config = dict(
    vocab_size=4096,
    activation='swiglu',
    norm_place='pre',
    rope_base=10000.0,
    qk_norm=False,
    tie_embeddings=False,
    init_std_qkv=0.0206,
    beta2=0.98,
    doc_mask=True,
    steps=4419,
    dataset='wikipedia_en',
)
Each number is 500 + 40 x the weight over its row's rms, rounded and kept within 0 to 999. Layers, rows and columns count from 0. Numbers have three digits each. The size before them is the row's rms in percent of the matrix's.

# k: layer 9 attention key, 128x128, rms 0.161, rows 25-45, columns 0-127
# q: layer 9 attention query, 128x128, rms 0.153, rows 26-45, columns 0-127
# v: layer 9 attention value, 128x128, rms 0.217, rows 0-31, columns 0-127
# o: layer 9 attention output (transposed), 128x128, rms 0.19, rows 0-31, columns 0-127
k25 179:456534463518474519480515542563487475468499519527498490501503537496514474522551464488456504504570505547533481477477539528470493496510495553489570471465437383465556467540478438517498444543506529480433544519443468551554611447469559492496472462569498499548441511541473507521469412525491523483517491492553416507503500556513498506448513533575450506445477593451545520514548400475552518531497
q26 177:551556606466403546488509499542512458495506535473484500542508583466545424481469515535432441504536530505453496447478452461513522462482546484431558518546472475475503539579451517522533508510410556477451500564515500477485445512445456525529584494450507516515531488475467519510511529443536438557482490488498525575541465455495470460525503477487506414473487510545539516573465547450537485489559
k26 171:503475535457500456466528544578498561493528493505409504514563498471477547481451487493441510489507454526480469451614432508562488527428476532467522470480487480503476525434489525521494547524555505454514458561492465506544539489461389504524514517479462524491500551496506448491401404400517443452539516457485535501532525515509528419460515537474487508559474541537512512511468548532560510448447
q27 188:501471525480478490474520451466520520532405557521437551520516512556526506428510580444478482512461479553506460479564497488551458468525418498497439502518483482536544499507540475458428502517499559489533512473451547465468487472560493358487486438487462526513452504517488505530500526540422585488508481495535451535474476480472505479503514507517480431572517447555563485530476429510495441578420
k27 163:494549476472505532456516528522480495441470492508468561491457453529437480460558455519530566503555467549481465483469429500449541528484459508494527477511540563565523531522566483491476531525441482450476483487433516587512476507484450536502527461537550585507422410563536508485539491543427494591514495451532462522457479499503484487507548479473508503500459471551559560533477488543425380479522
q28 176:485593508421493439556529512503536442528440512506449448453536527552480475454506485510490427531512511507530482486546574483526476495481526527439501505519488516617472535471508448448512515603491453594532559476447496434511503482476454498496555510501549492488462503496437427407509534474513501556569470502503450511425567482501478509561532475485535532511555446509545524488534479460537469533477
k28 158:483494484555495490525577584476506537526499457584397498453441539496514500504516456377434523482503505479474455522486554487462577499444457557420511523487437547528433524449522473579503476494468474548534520467489519553484505507462457493462587521577532481445506463543500520491486521560451469482519529534519508485459479467511530463491536489473545498464496462438409550473550501450468478510483
q29 186:547513472507472546447444409454528506481502484533459562527583528548544472523491470505543472546494522530523551549509569518499517504541490488505556503452467502440564502504554538512434443517437553520492484416525490464531501531448439527590525578518510450476512546469536443524511523535530437385503555497507544520498496469510504538568502485438419562460442528505487512522540482532484458479550
k29 174:518508506443534484505510509499532517508524520488491467459505623555552490537414513513497429561518492560511478504511479532466497465491526421638555444466536517496512500445474538567507536475559508515513451571514537497502505535471463451522524518514480449584498532543513491616479504526551461486508559469478511468393513547501426569563511498464478556466472471491501482458513500514500478542471
q30 158:455453515532464474451448533476483534525451530590504458556488498477474522509464468585511499440469499533485600491444463579521523432427441486473511523471417524490469513555465529513500482502506536534433467456496476490480444557514462466524488525454488486497535475474521512503480383464563513515489514561533460551453491522456545502457496387543449536563448516499529495518497427506496563488460
k30 151:411520494507514515465480544473572449511463513528473453495467447515579515552433444496518531461540485522494432518491429538512465509509531531477496489484492471562468469568553491449585476526501470534457551509514530537536467509510475473513469450411458439601505519460567435492539501488483479497543565463442488508430528490491584526445475477535520574496441510554505510484600480501518516478562
q31 150:486541534395483484407526447481521507524499538538493444520553564494534458440499445456493552457527495493468524507477502449487509452469480503529453473471451513523481514482488563553410471500463493518460594484542463499545554515515470473465435465526478553503508476404533493487531522495465463526457487524496540598495478454470462530430430411545513442521497500471446468526512515424535471460426
k31 157:532412502477529507534533511486472470518535499453517522512476581475482447497523554586514482617476460505454530585548484500515515504512553546471496451541470547440462525553465540541457502498495459517528574481470493514520489522472445509498365490449466520448434468443499512432540498458424459515478464461565535547477470549480556532482533507555520492472468499546532516463553506500512465573458
v0 123:454521534501536523493502484439506533469468532533480438422423483540465580565507561473492598543523461494573444502522490538507584433523546569525452541483559511536537449487458597507475463522488482502559438490453504554469533433519542529422473428454489512461507525476507500569486467525464460487496501502496476493574522481500544511496471509545469507552542411468530441523508523551526485506493
o0 108:498462466483429494470529541559492493532486496482465603497519476421581371500487478415553463505524508481590491495490496529490487482557469453490515454560501513449443528508453519515482543527509447553459533492548471499433514496471487441536519472528498551478424461540524432395563541476501508461507546550457510599539497538568506513493540495503515503447498527491537483471432505498533518487491
v1 124:482464421489460479481514455485484420505467455549547538471489522454506498456458540461551495427432524549502490508531552463467513536517530492534522476490502545543507487528515524536511491516618525528559487478522461485522507521471446556486523507492488514499517458497595419472437452506520583467468549473532461514520501472567494513481523523548385470534563470535489489430600540502476413521567
o1 111:440400480516552535485565563519512538489537604450387504504512431527447396487491533543433562565529550466441518452477480494516480462487495422462468485509468406453529536503477517497508452510505474476517487576513449475458444523511539512505499517507497534524434527521469501501529500491501524528545487479545525448484522537457546597479494488572468485494458480505493521465487488487457488550429
v2 131:477502508543466470494460473475514527500472502535544436525560425477524465594568451535472465557502512499472506481597491508486499477440519514435479485588429533515433551526452506484441576462530466495533546551455489492539505448463554503455529429553516486543528454448533453551560412586510536520532567502550530539455507488563503525498533474498424476547497484482523460520517458520504509509532
o2 115:595524534431509477550486593473568480451532562492465565497460544484431459456459456524399522463582499576495532524443521468494553459574466441492506524511470526459482466538477532562519494548457495514499530474494522508405531519453483526512434519466557519511544594546485506486419501465511541493496434466520517569516517522467496426506480507506501533507537495495531491499470507535497517545434
v3 122:423494549473539474477473529530500492450522585508548470494461500478470544476441547439535441446529568478472474518501472496480490538550489505521560476495456595419506516449458556458483482405445473529543484530535458556467560494508478532567589519486512505504508544435511538499557522476462494462519482447539492498463470452544443506498449440579466475469535523448498524614494508495534511552494
o3 113:471553467511522580560478504512441561514477447492523467496532542565466527467566457508476558493480492534524502560504513464502461534473456489511513488503495431441557561481576529485484487461532565513496479499488501425502559546503547450506479461475499539495445434573549498464494509498481497589444502567557571487526511583505471467540528516422499427470612497535520561478506477500540530445450
v4 120:475476440544482495577524521532486471526445431556467553485495485412457520463485513449542453550560412515506522543569513496536496529492506426467442518478480538508569496478513496481498472460534517529539514510509407556509451523543499474558435503577564497484480521560523494563578533471526452556520534520477489490468553524494563567463511502479503484530471553593489434577476492519548550492494
o4 109:477549480502536421438492530489499449497473458506530579483483528482506479481552438583512495515476524472520503458497548446452500508457533521584561576526497509465532589495456523552454550586546516461471435517419543448527505489455531495491525486506472500527477498546423458476473500512495474463480553482561519459573525493438525459432459459569465513539489506430490522448573462508457573491485
v5 116:603506466486458499510526515432532482511509576442538572477493454459498504497460520461437460514454540506456424530541503424455508504559491483464438487507482477505517438448500519518464461531555510598455415556493530541511537509524556443543489499472501532475561421488489461539502529484465516518511551545493459470501534472489546421494515516503543537460442507550525459541504409504543445574445
o5 106:533548526512569498474534507519484507501510491502531533503533514554524514535510550522514507484525506545574508504565526508479537468532532520526463510463514499488455519510408500490505459429476530449508591513514541460505525542498470491428511577494449499507464532557533487594446490564509491456617453538510539563553474515454541595437550543515504492519493501416550431416541584482467528458489
v6 120:497469519492502496503433534495535534458574448466496484503485478460535484505514503503534549560497474565491505454463587566485516492562476532487459537526444509425516502456509590525497471437491485453510432506536536421545506548442496458514477437461537433437536470449579529476491560508485502521445506485493394435498473451484544545473547531479458511569532531450464534506475525469507410562535
o6 111:551513550495496529426585536526443524460484529503538501477523509587498575501454432480467535493493512470518501537489540471502427480501586487486575457508486477505520484480481547527526474570570486460508458524543432585432455432484486518502453418532534424517451489520459422510491501519518494476539492497472495535496500504563480545445471555458499459432491528623530456507511520486469524482439
v7 125:508545504419531486492468496560446452534495481478541525502512563463484477485560490489524511459482470524481481492480500592468537488484425494496526525462477535509469420527464510528500564453519543464501476597530501463452446489475509516574557453455581467497592550534489533447526472554349520446487476554506501566508529482492497503514496567501496457574514499552518501469555495440556538513521
o7 113:560424458457509501428526433449524499427531504529506458473400474464504559625476501470465483481507496449447606494540495447517532514516507495464533447514551458417527474579582516527554464522515482547525521490441493486497487454477516424512500526491430474546485461521544476469507492477487456468588450501544494462494458500505478505441526507495448530475522516484504493489492450481501463459410
v8 124:506516472552487507560496540497495537483553443553437477425488441538486499504461527568458452482477429483454537490511475465531445441540486503526537424460443460546445487523573484484458587465440459518488524576404518510467515544482488530484527519477499525474434539504471528507485520512409527526553513519447475537528506551463471429440494535530445472485550531468469381460533484473478507515474
o8 110:495434490495481503491482461500547479506488591493486503538515548497446543506500491496563420555535572530507557457478578527524502502436507553527467560500507542410494459533481486477531500524559429458495478486604486477518584523545487410525500500525537497438536484503560496495545464544593504528500436554546514538461562462551537446559454465466538502520463489513485523496539514484482518402524
v9 113:365432489515476503452525497565533473438397550467492526495516533487517546426480545513421453478473485541506492530492543494531575424570441488428461493428512530526484485484466544491478516500442507410489487415472477426516500477511473459551515449498507513537495467460483473490492451526495524508553540531535462510484481522462436461459514436427493519487502467471448439474478506492428489500525
o9 104:552521468435474489502486499498455498516526501454470458536480529519525431585509407431505507546488575502496574501529498501460456529467452433498473488419584497428490489518441467529419421523531499507481503563543577513530520487505432525479517486492580454502525504516487508528499503475509464480430501426475602411505544531548509545485487550507443507495593522471514512497519526467520539513545
v10 120:504458556507485545544459494526563508480505444549566492440478522528496481462552466512451404544460474478468479494480496523471562533542506571511498432495444539544555542417490492482475449462567533509513472486494515441506484493482510510465462448530489459523507473595481488467474510525563466485557449474446476439470495493494533469510458376568502558485481566564564538567547551519471536471528
o10 105:556533496497558486514592539459435555536475406468447495519483473496491564483460481551514532525514441494526455469519565527506507525498563422482493555448512551504500534542479497477539522559487533475475498504509439457492480501527440450440430498474481551550476511419446525498485466559512495570458515390466570569508458473524545477523526478530481451485542501458458416521476437528545478509541
v11 123:564414452518494495487485487536474500480440496441431417448490443494503528552487526528527463519476523549508535496510391487554496456481431482504473593484475491436576443453500431474440491516539474569497482512519532454512481530441433524488546472530479506533445506489517511498508536537440507417473455539512510482526458460448436555531519432478494558508467508477513463560576491491495480466420
o11 116:493541513513549528478504494480497504455517474486505482511502493501463400549517454471497529456516473491459455527510593475447546494441399518531461549610478503501498495510539566437513502528465550449535475528489471566574544481473459547499530494438504503476450477495518534490546458492488489512549569453471439491560548436602546472529514539539520532474506483588513443408454511523565503461486
v12 123:457454491477564465536537405542453512470474523521534523424466475475534540474489481489492529515507537537549606590545462446462510494586472504504517545542489482566466518487488465476544494510574509421447464502503589515509478508492525513474540488505483435443419562534487526507471503519482501548561472456515542403488556571485510458445514503470528507518541451495490512508482531553564589515499
o12 110:512512490457495473496479572467501481566513482492504524490521541466556496579465563410538521544519535487466493513450586582572448496469488527534497539521559435510483488494513483533452491460517452523446484486405446458521514507448480506469527459502521602539530463610502505569498462502467544525518533457483502555432477495512435460515499462564450528538448519579535469528559478448513477491519
v13 124:519373508536537477464522517543489561549519464487470482492519499518546512482473529467556462485554498471489358499453544516501464538472519505471496447524517539541480486530444464530499485548494447507455446527559521442507494471543552490420468507475557481545451506445477492511545530541458526534519551451540439546540499589450451510526459440457489454522530486559488513584511594528524540488484
o13 113:547550506508467507578545447524499497508485554534489410488511479526538488518481483555534525466538455513544541508525556522445492477492466515563515506424535457486578540431497538487557476548507425569531545502464557559506475524434536438504484462495508612492439531550474481554541505512548573479452503515494535461504537414463524475443480504513535560496455571527497460543474448521519425517507
v14 123:515474412543487527410485485511504485495536496457456537483490505454571520530515480498473530509525463419510447503494526525522519466562454384499468480506525549537419545508465448474441501391486525475489508521535476497468458411561508523453516520480381489372453443491485493520532411518491499472484488469438481517485484506522474450534462476514521520565461535479542502474509496487526548505539
o14 111:540547537457489505535488490508535518528465522485517570505530468518509461508465508488500438585494596475459509498459521416563449553496505522499457488480481495516566450418538517488544494528481561446476526436480515468546513546431506445513520447529457503518594517455481549479478564489506587508449485516497495517457481488556566523477474568468427572486558493442460416490465504564431474473473
v15 119:422564463473501573514569480514534518550461443385485512449529512393504551560491496450542464507513553496461569477589481421481443550551546521532538543549497490484542476491438542474480533551471501551494505505455538499488534467550498499530491520502496514481492511536499533523550485450477477434540466542493417527519467438481505456494457479466507565491586457462535546485513546515488439485466
o15 109:527471587516468421528430467451533502469528527518490501460472490615546471517525500458478504499521473484519532489448523537417570446412521457489431489561514473544471515502548532481480503436472503483460432488561459507545466553499531424477535499551493452489482471522508456553484546496457482610446576484510529565528472507503463522482497451528464434514501507516457490484414523542433485522513
v16 121:446484493464497454516456499488548455489440476434557513533541517541462489516439520452468478514520446535562553458485452521552487451474518507504486450502513475522435450468421510472507443562514451514487502547442507475415488499529448485455505535512454509452471432526487563547508521530544501512490500438568458485469429533528611480529500535421487430536474476520482489484509380425478511550476
o16 108:526518522481485551512481492459492474549588565510481494518500476458490482557488433435534504489496471441469479489457512536482478510603516536474484589480492490492560514529432428495470557429445486492463475531515501515524506547404512487529480493542465480545530506418470470558478422484462452428503472495569462474512513550478504482445532536419582496513565426584502497490477575534468501481490
v17 127:458486498502461463495551546395428494545557499486497531526554552464599532481487585520588536537456485530537562517466469529508512519430455478474479473576537495448568515509542460471504503478514537525404503556526479516448545493541526487542528469584518504468495565463457423457483484532492507509543409489456488494509480512444521518495484484426468562445541506511436524538505482555506509493493
o17 114:491599530492541521517470424554558473520435398520499525494482506524472512425533517513478497479434508486428529385427487532449426520523582540473510455550489522453521473472504570504508447472464466457521530545533429512517461413452498480583482562480538475502501517567559528515510502519506498486519595450503505445526493485524472460480471489531525531554511463480566470470501509506540483480493
v18 122:502470539540506534475514492467498441564556438470526540522442478447476505476549478442464478473441507448531509528542379504515507471460402439515529493542491540444498502476448519587508534494482542482430452466453416503501511525411521452451498456461437545528589488577553553538552516490543523459509481481518478490521500559519475575527499501455528513464530540441519436473499504498498522532506
o18 108:469500493447476495548550463500497528439511507515570567495545514493528539495452504524449509507569525519505539469420575466441480535538504510435529595495546469531464451441565447467509501491519528482539462548516586508476506420521568496513596489451456513578516529403456535570515537535480497510465492527461539520530498519524507488531511500508479497527494477552540607396509461488482498480486
v19 111:486506562510426504532518513502480524547505461488512521494475441547571523508520452538522466520622564584440428459501486495570499402464543482521446510447524515444502565451555517519491530460512526499473467384469391529418536497476570511492486586492456482533476489514484483452531508514486507519553470468500456529531577460484471463500500517487498533553528489518511468449487525475550503503474
o19 103:552510492488513479485514547479491482453517485513605531485502507579422537357468462459527473462463564487522531522488494468453501526513433581482550464531523454466501518518497446459504491505398490523503480518517554480531499496498504452510524406494506544418515561503510461517528402519548472514463546541498525506498426430481497578537513468581565499473474485487483499562481434493497481513508
v20 113:474488504524499528514474501452450472475472474495512535543495537607466496473520508515548494418447514549501529491509460489543420489452558556504554557556556480524516487448508512458452518415474482508505495414450481504452500410475443486486472509494610438477501562483498509504457513530484471489520550493479449430436466568518563444474509489553568531532489549440582481467520495530544470551531
o20 100:533605497505515486500514503470556516508496465501531559393557480461513505551502486506478497576483452492449507543480473555523421441472501469545498489459556526439495498503520445549530524516464508472483491608635459493523520467503522498498472456451468551513501448468510437439488421462451501464522519523490483508484530459423512491546561518536506459495466504510417581518483562459447487460494
v21 121:507539509488474505519460507531464425539502445460564477475505535510550512460501394548456525456494578529471481518554473490590477531519445480535473481495465525501495524497532519549573411540469482501556526577513465500451510396506481474509496463537533559423445519486507443522439532485489478582490492435493467520589429525487482502534482430465496499498484559490436505512545477569544511511556
o21 110:478535492449565559505515521451512539504463491555499579448440493565505501480513467540559551461483424442485598505575559489491481468464553526436494455520490474530502511485424470460475518487521453531496480419592514484531503474441567495492477554535521460496561457519467603456532451465523525505508538544490522461403477518513532493540489461493439492468493436525528518439481477552495447496500
v22 123:508526503493529418532484480375525491429502522478490543484508525499427523484481518457484515502419534570424528444547503544505537564482479446464495537377503515509538498548482421500484522532525530480554486501517534441459586548504513438432472452469534442495430447515513504489561539457480531466475447460529465491519500540544517531449468493466488523425508488491512493487467556565471538478444
o22 108:483416482489456496468519436556512446526471486484444533488482447459538493479508538554541477447554444505526479524467551476445438442487541514532507454536465429487488496516528453526575453486444504456472460480487511478497504594515477582455494515581570485579576523461497483542551498479497464500540579514489570488591530469482484504517506511501501522446560549561498518464571503413503529460506
v23 136:529431480474567588473493444468513475516474454515464517543517465489565467502466443476518570480498490492521456563545510485553514442532531528458465469504488453533511533490620544549515531522498540491533494589479532491495495538445498512512544513505545555496507508505425525483449518524521557443486511461538438517463454548439475495418449468525572524464483403511517509528412465471496603517521
o23 119:460477508428419570467491560528470499481495565486537502457449522516479493488496520430481499522491466469453579540413525543440514576476502486544508512540445510543411522506455535558460525490538535474511535435494495497556581479460498463503455536500469493499426521495516502490549491462453529476473440450441471469475545428449523573543510496479518495530487541457510447492609480458520441475570
v24 127:512513528404504481451433505510523474517500409539472503420524509518515491507492502515434484498443541423490449458445486434572499505508505502524477541582471525552574464498461556482491560532514496564493506491511524570533461465524524481450462561511509525471472545528450409536523466471424553521528502509547534422483529505514456531479534492534496490502457594539504474463477504483434589567552
o24 109:524506458515519552504547481462464458531517547459479510549485467509506476482498515483495481541618411520498535450516508495523498521435478510494528484458494569490464575608573522491456461511547480484488520565549582476494431510493534577509459468468424534524551540523456483470526497507474507514481528528539382594475440474526467443511469512493467521555479500422514436494542498528460466455524
v25 116:440490419493521475544477556531424553443499528413559540465543519515487520440513456510507511488506498480506463431572458518372485477474582516531466491507525544496520538499554492529473512551531511502494562504488483475515555582541452489411499506517523447449505464512496485530568534468514530457469473539493419458466500503469468439499447454524485506540462517494471529407524453428527512483570
o25 106:527539501504449505428453473532549519528493474480532390507481459513479499479450487570490450533544505519518574472505529492559556585416511459501519470505471438518528489456479435493517528499457410495491440484469502509472427533511565474508539542420489493585485522508500503479451407466490540503521576453451498523492528536506592544483525540440508439534551493563475482541504542510469547526459
v26 122:473548409564567553477483555422427491477513454544506451504463540480507528449584477514530489455501489506500493517530508497473498476537458443476479501547561461437530517412497485485505497551488409502541500530488510547530487499551464490576493484439440502576557486495444485595460500494466463522504430485517518485453507449472511481409505531443499524546514569585528498480488526458460525513435
o26 110:502495552463477473515513521507567533519489531494511526509433541449571485582474411461465496553451541516485551505519464537462482558455557567557528440470463557539481461488512502452504495519510483476512524484512493496550495457571546553419499500574463498529489596589542573452540489469459450526505512503537468528530516598543505519461537487555566514507490432471458513447521437499531541533528
v27 123:470532510487587516462542547473444412506560519496479543432503511501546501529515494473544393509511537574486495447504538412453558449508536488485519523512545535446497461519445496531449508489470509480557506494542464471449407549471516513431457442467513539492452545485444469480462484444492496494498533450502558470475489493579493471486533509535479523532512543499484439571515461453560526389544
o27 108:557452475498487456517495466465477562521486517536490515482493459480453500427518491554533518554500495480434511527541473510524401547477440490486444555436457484453416473500516531470476513570488465512510491464458559442510458455451494455485537518567555470501545481583539488529492553485445479537569543501514420565527539431477504530508541587506528476439500482494501575526495486615525542496465
v28 115:462426504434507512517473545444493529483482430462552538476453501487462533586548461542520451480588568514522457504509457582522464468535430500540516511512526491538449472486525480559497552508536502502499473505494516520597545517498535562555502583443529486454532493494572486469468469575490465495467539532547504457550497499531584488495491464429545482427512564461490467560487484500444518422474
o28 107:506497491574383503452534497578487458495564554499514500442502513480470568430484461470481539507485426536500507528483574533488524480464544497479462478456571519445494533503425511457453553501447555474485517589458502557468601474560520465422571497534466540498548509506495513448523532482475534524531553546489492433456456534513483446486523525567457509547535447542513466473492477497503466508456
v29 126:487487579535465450591537588537500416452448485431464486457490412440477476500447502524541500454451512543507427499477524536589585514429566435547555478518528556477500513501548558462485484528536495481505519511531533472490472489457569486459493465552422530491506451474453498524496492532458460442529445429465517452478495498514552492468485570502540476505501501430510555481477516482485503500510
o29 113:581464486521521548459506489492506529570546561502517561497472477557495529562574486510581507585491466523427557466515448486487481498547458448470455527590447507549492535428515446481450453465530518498493509486467521536429555559490427519518450489459498560482506580424530479420467541545528422460502580499522508507497459455475545510518507486502527535502487506544519497561501440478524505483461
v30 119:471493484534601441506551512510505479514500474543481519488513498470538519491480535553443485472486525450514490490467439573451535513553568497513468529498517468412513415548504522446504518481544509518572482541502470537528506489494461575384548526517533487569483434547485477397545491511502439557451485502473536560496403523441539498475509543417456555564563506494526502522523500489518492509545
o30 106:535446497469460517503528534522501431566541486514432450494535491456472493499478539493485550485476546470536513476500502523550499524497526470491428453548502482510470514489497604515499458556442556491519492429610596471475457493500514428546488480498486593546500491491536513540472481463493532485542538519568436451561472444554505521424494463501514442548461497602490571477483448507553534525556
v31 119:497470412502524471499533469510607497535598513540512490510500508505438548492466520476494508456541515565490489526491532467545481529489548499485495418535498586487462480517463529493565494465557468453514441443483614509527437496497526460525508424592554553498490505484518399438534507475524476508464456511450511514544489481414472518525504492443455494463498526487565429535511458434505477520457
o31 107:510467518571530568557561489552496407465499459467517566527493489508488518529452524568470556574462489488544473455524475464480534497476486414505471543469534390512553515485534500501435577534535463472509570463561463461563557456479462516492478566554515509463462531559507453550521514444474466495491478501483497500526441459505515494428379504496546533501564477543509509495464489482540517526514
q32 064:498510435518480539474464457494527525468536531555627565484471449605484484472460488497481518583495558560544527540477516511492514457510479499589488489446486525475465481513498528445549541568489474533565526501512438483573469480488568448492488503550464540479478523453465554546545568542501522500468500510529490420536526516497473427476479461555488467459480460532444562531431451501535529517436
k32 066:490470542497542489548512503561546523483524432479485494495574488401559474545582568519509571401501447468505484463521515463422452569492550484445507515530519541488522482511590510449465498468475495455465513516562492474462479504535494518494473558499540450500529574417539486464479453487509455537566497481528485468492482470513492564452550506485569489509565466495520443451502521559405555490494
q33 064:551558481469472475466494474481459564484522469473432543493494485510540523475516490600514478574514476512520471479475501537516430443442479510547470471424510540518573532524474489501570544442533492555547525493408460520517483551470537535496481539463505483504500477457522602467505405555489506500503501517539473488531450562504545490451472539483485485385523469414512559453548524524595479498490
k33 049:523510563501523460517538496466473470492539518509477486475540553485538507525549459421511505523405426519516466528482425502427488576515558557545531488500504504408546503533425511463513482568461456501512464524534404515461521487551439516490488484512480531474483476524542493464536545500451473515513430509530496488532549439479557519580484493502484523504499535573531514544519569435478640508457
q34 060:552504467494547493463579457518503510508473516477375540468563426555581544490470506477502494517553518462447457495463523450536439471419532505506550494507527493544504507508482457498521518515573475511479537480534489478498453511423458482461519524551501429510546437458526542460474407441473477534549458515520510529401520554542554545458460460488494481474465472517508462528541503547514540589447
k34 067:459471563505461434428527511473487495488482523515590575531465498540467491514560488455534455526516501458556473517531498533530461409530433480479505513533427556501523543485540553546490523514480466557563470550410549466531539481485488488517451487535463511577474393479488504554518544416458509499473519518473493436477461523551552437538482472597460476500533551471494554521484541491502459466520
q35 073:505443504486522473491469484479493497573450495525483454501419523477542499529525465507487523418527465444394458463533532431472500537549619504457538466530497485506468491483555406526467501523421474531529494542577518496547525523554538491469525507532493480459464503559537475480479520386538529531504432473466495528547573497498511614568515499501488473557546478502474507490524531552523496451518
k35 059:467591485511514523462514557436511569533447494518531548504504541477510506423442475513530470500535556509565490504467454520454444446481465569518537515498491464479503478505455527565497479464564520427496469471484510475401429582509480544548502495522518542497511551551522520510500459492439466424538508530533481439438512434482476550497600478567533485507468547561576413513495506466506492536494
q36 080:514537471536561542474477517470480571550453492498478537516546465472490522444448540590540494574515573459457560475442584477532456488423567517499553526466507490571492487482448503412451480468524475484558492507436478467542498545446477486474510528579477425477510463489473478514481490461480473509470474506455498543526474516614508540566545459554530523546555519492529477446528461500552492557500
k36 074:506530534441496543480540554503476495471521570523475535536571447478500498548474542529481543525466541554506529522498528551418581516491416517534471529524487572559524481523459458545603480432565532503520531482485530411489497492478474551563480468514615470491520509501467551495470570491520486521551490485526464473473523534434467405529495467488525588534434503450519543484466544471498498480505
q37 064:469548512490516471490494545437498464462458453537444400449478510479463536565521536522520483530592501541450510468511526423504471426552451434491545515544469491507437514497503523509424546499495575463480480541541440549497514512530503530512568545477459472471503545401541562468481484461489450514527543495541443527565554524433430498469478502536542449504458484517495531505490533553488414515555
k37 070:501513491565510393555509458576452460424474512529453538498465448494506491492423442503540507485468476508514498526485471538515449453495437448471503467505482483463503505436539500544475438532505479538502471475505500541537434538526464450418418509492460468449447498541486484497433434519451532499447537509490498538506524503513575486604535460449469514440538541447501426533479517433556574472483
q38 078:455487484503590539518500526464483490501431486501521460549493538553506527503556528458468498451534474563462497416464586400504505477525547456439500495542451487506453473491440482522468521536440438418431415502495568505498501450493476529504537485519501510460547542511534446454522471470508535490552518464515538513557564559501477509548448521492479508624464532547504542503472476554463458453548
k38 071:543476526467520496546524489547494477486502504548485467480441532463530460499465404463562494492499397464417472446447425512471523486474490578437512477528465487487532482538523470449433471532441496508473439447508496547532447517599462428425528492466457516420454579445591483457456486509532488473514532565499496481466508456490532531508462501462516445466537532511539473498522501464496546559490
q39 072:463553440490466471530486476481441458518543453450467517450492546471494478478522480507504555487486562540478484521593454567492536500542475434501488488521489507427386475520473521587460468506450475498530442462513528486539545530564486564500535461479509578536488508564480514481543502456499515492511442468540505458526606456482431429527504512457445434491482496458470532484519504487553557395510
k39 069:430460447468555497502480493571446395554489502490564425524543514502462455488461544484492509485543440479456537411502531433537474500466518550495520537456576470563544429475488510465448467482502512522530584538548465512507412502451543514472482493451446528435505481499512477507523583532509539519525492530539480543456471556478486527597605467440513529481489494477520515515499472484496492480467
q40 082:502512453478554561485527561462541521515495494565529458523481503436486480543551575540482485539448452553475506475521508418479495490541487437539513508451476500551467506465432501501412520550537460477480491492546478545548478516458477456536557539511534493490525515415552539469448491404493528563565500539489491528545528559473460489486457430552591511504460502477537503595466496477504406532546
k40 094:518441531530528425470545489550452485521496534537485514556460492519491503475456453504504561457549502466477542479482455514484558442452504492421525476498497491450501517527626534507446453580421487566542476505542512492553418486580532422465476490495461514452477548557553477524458423504447529496475494485481492560596500507513522598533531561531481473493552505548543504518504466484518524514475
q41 075:485520526451576527492460452511538463547464451461500462557469560488513498510524480510495471444500519486415525501561520453465575502524487511496493474502531511514415441512559474487463482542469476526488470452515497602413521437517570528481401454568468495438425547462503407493544479531531509484493509460508525438525594469503499467499502564516465563472522484532514488496435491564475527449530
k41 067:500500459524576509523527509533486490548512460447526428500518462484480528480420427457502450452522457499481439474489480441495427553557487515449549474486507501464557519509525538500449534467526497431501466530553490478497482564538449423470457546442439523423472554478558469509498521566536480490511558533508485501439451549491538572492574411436526483512523511549520406501549498483454531531545
q42 068:458490540497454475533484486474538431546520523446476544425519509488458519435480559461523540534532560528507469481525439553484512491412532454496517466475418465503424523515447479547526499534470557486611507473502492474545476519541515453520485509472496506545475505589480488508486580429498504475593456483493477466513539512537404432557533509492456469433479452439509523521495474414463530467475
k42 070:532499476558510456424519549528455496509508524472504548437516462575445521483438568440526517490536546502450480550449512494536492413476507457406513532481500530492542518491528531545472498492494424514547513524472521503511508502530481557512507515412475583509493534563549520486509539497544523462443465522429472431527576449592525509546574484492448526458480465451527476469482556474547502444422
q43 079:505506474526486490443429455492508503503550533511449542431518442508499480517437460549524504566511552469511491606464531568555511479477549534575485533498526514529511515550445504483565479492545547499512529515480439472564473512497495472470502567507455501557496492496434538572491518547443486457415507548458539507426434409516562499486550459459528495459483518485553457441528460492512560591500
k43 083:464517547458486470417496491449535534468466431470485547576508460475521572461577491508451444456465547507544470540467526529463370523578502469487514508473458486505445499441530552498542592429518489529498477527391566499477582481482479553558456449525532470506498465556479513526524479509517451522482500506478558461520459487500518503450441506557489526527494456540479513463494535533488459455474
q44 079:504576514588469523468476549425507579458521513469522511446552501467516474456435509558504494488486553501452499532505549482518433486499437534517464498445600487536526518511480563484503500426540493508478590502441498518523491544401490458536545513550482447542494457480509588493417564499500478522425500563520534510458509481553505526524516462494534518474572509533539518482547556438514525563474
k44 082:492515545518484505451514546479546545494464500500405459529480471498507528476488427505536484465499530527519550602380519495457421551509571450479513519484435524510500552479528538513459586494505527507474481563448489442515431429601504463486525479527525509526512488539541471468504452584478487496426496440448511487516481454475585522485437484563519570566528503463534477492481481509490520520465
q45 080:472483468452558518554562480505528484505452532487517481634499477466561519511565492469474509440482432521426466481503494440421558527512520503475462478479552525531460487478472455477452504560488456523461501476519504525437482490454488517499494436532486444430545529503605496440488436495505511513524501484497472479531569554458589593517482513556507494517584579566506514546515467517499454504515
k45 085:495476493499491496587431535523523484577466444499488453539471588472461476539453482476501591471560383502445471477524443410468535532465503530501465520538520449529555506532496513426412501475498544421467479464557423479487440507514439517468521496549489504480464478539517497463490456483496507513553514465501472608507492508494495545491531557506571504465547576517536453527492465535507476514503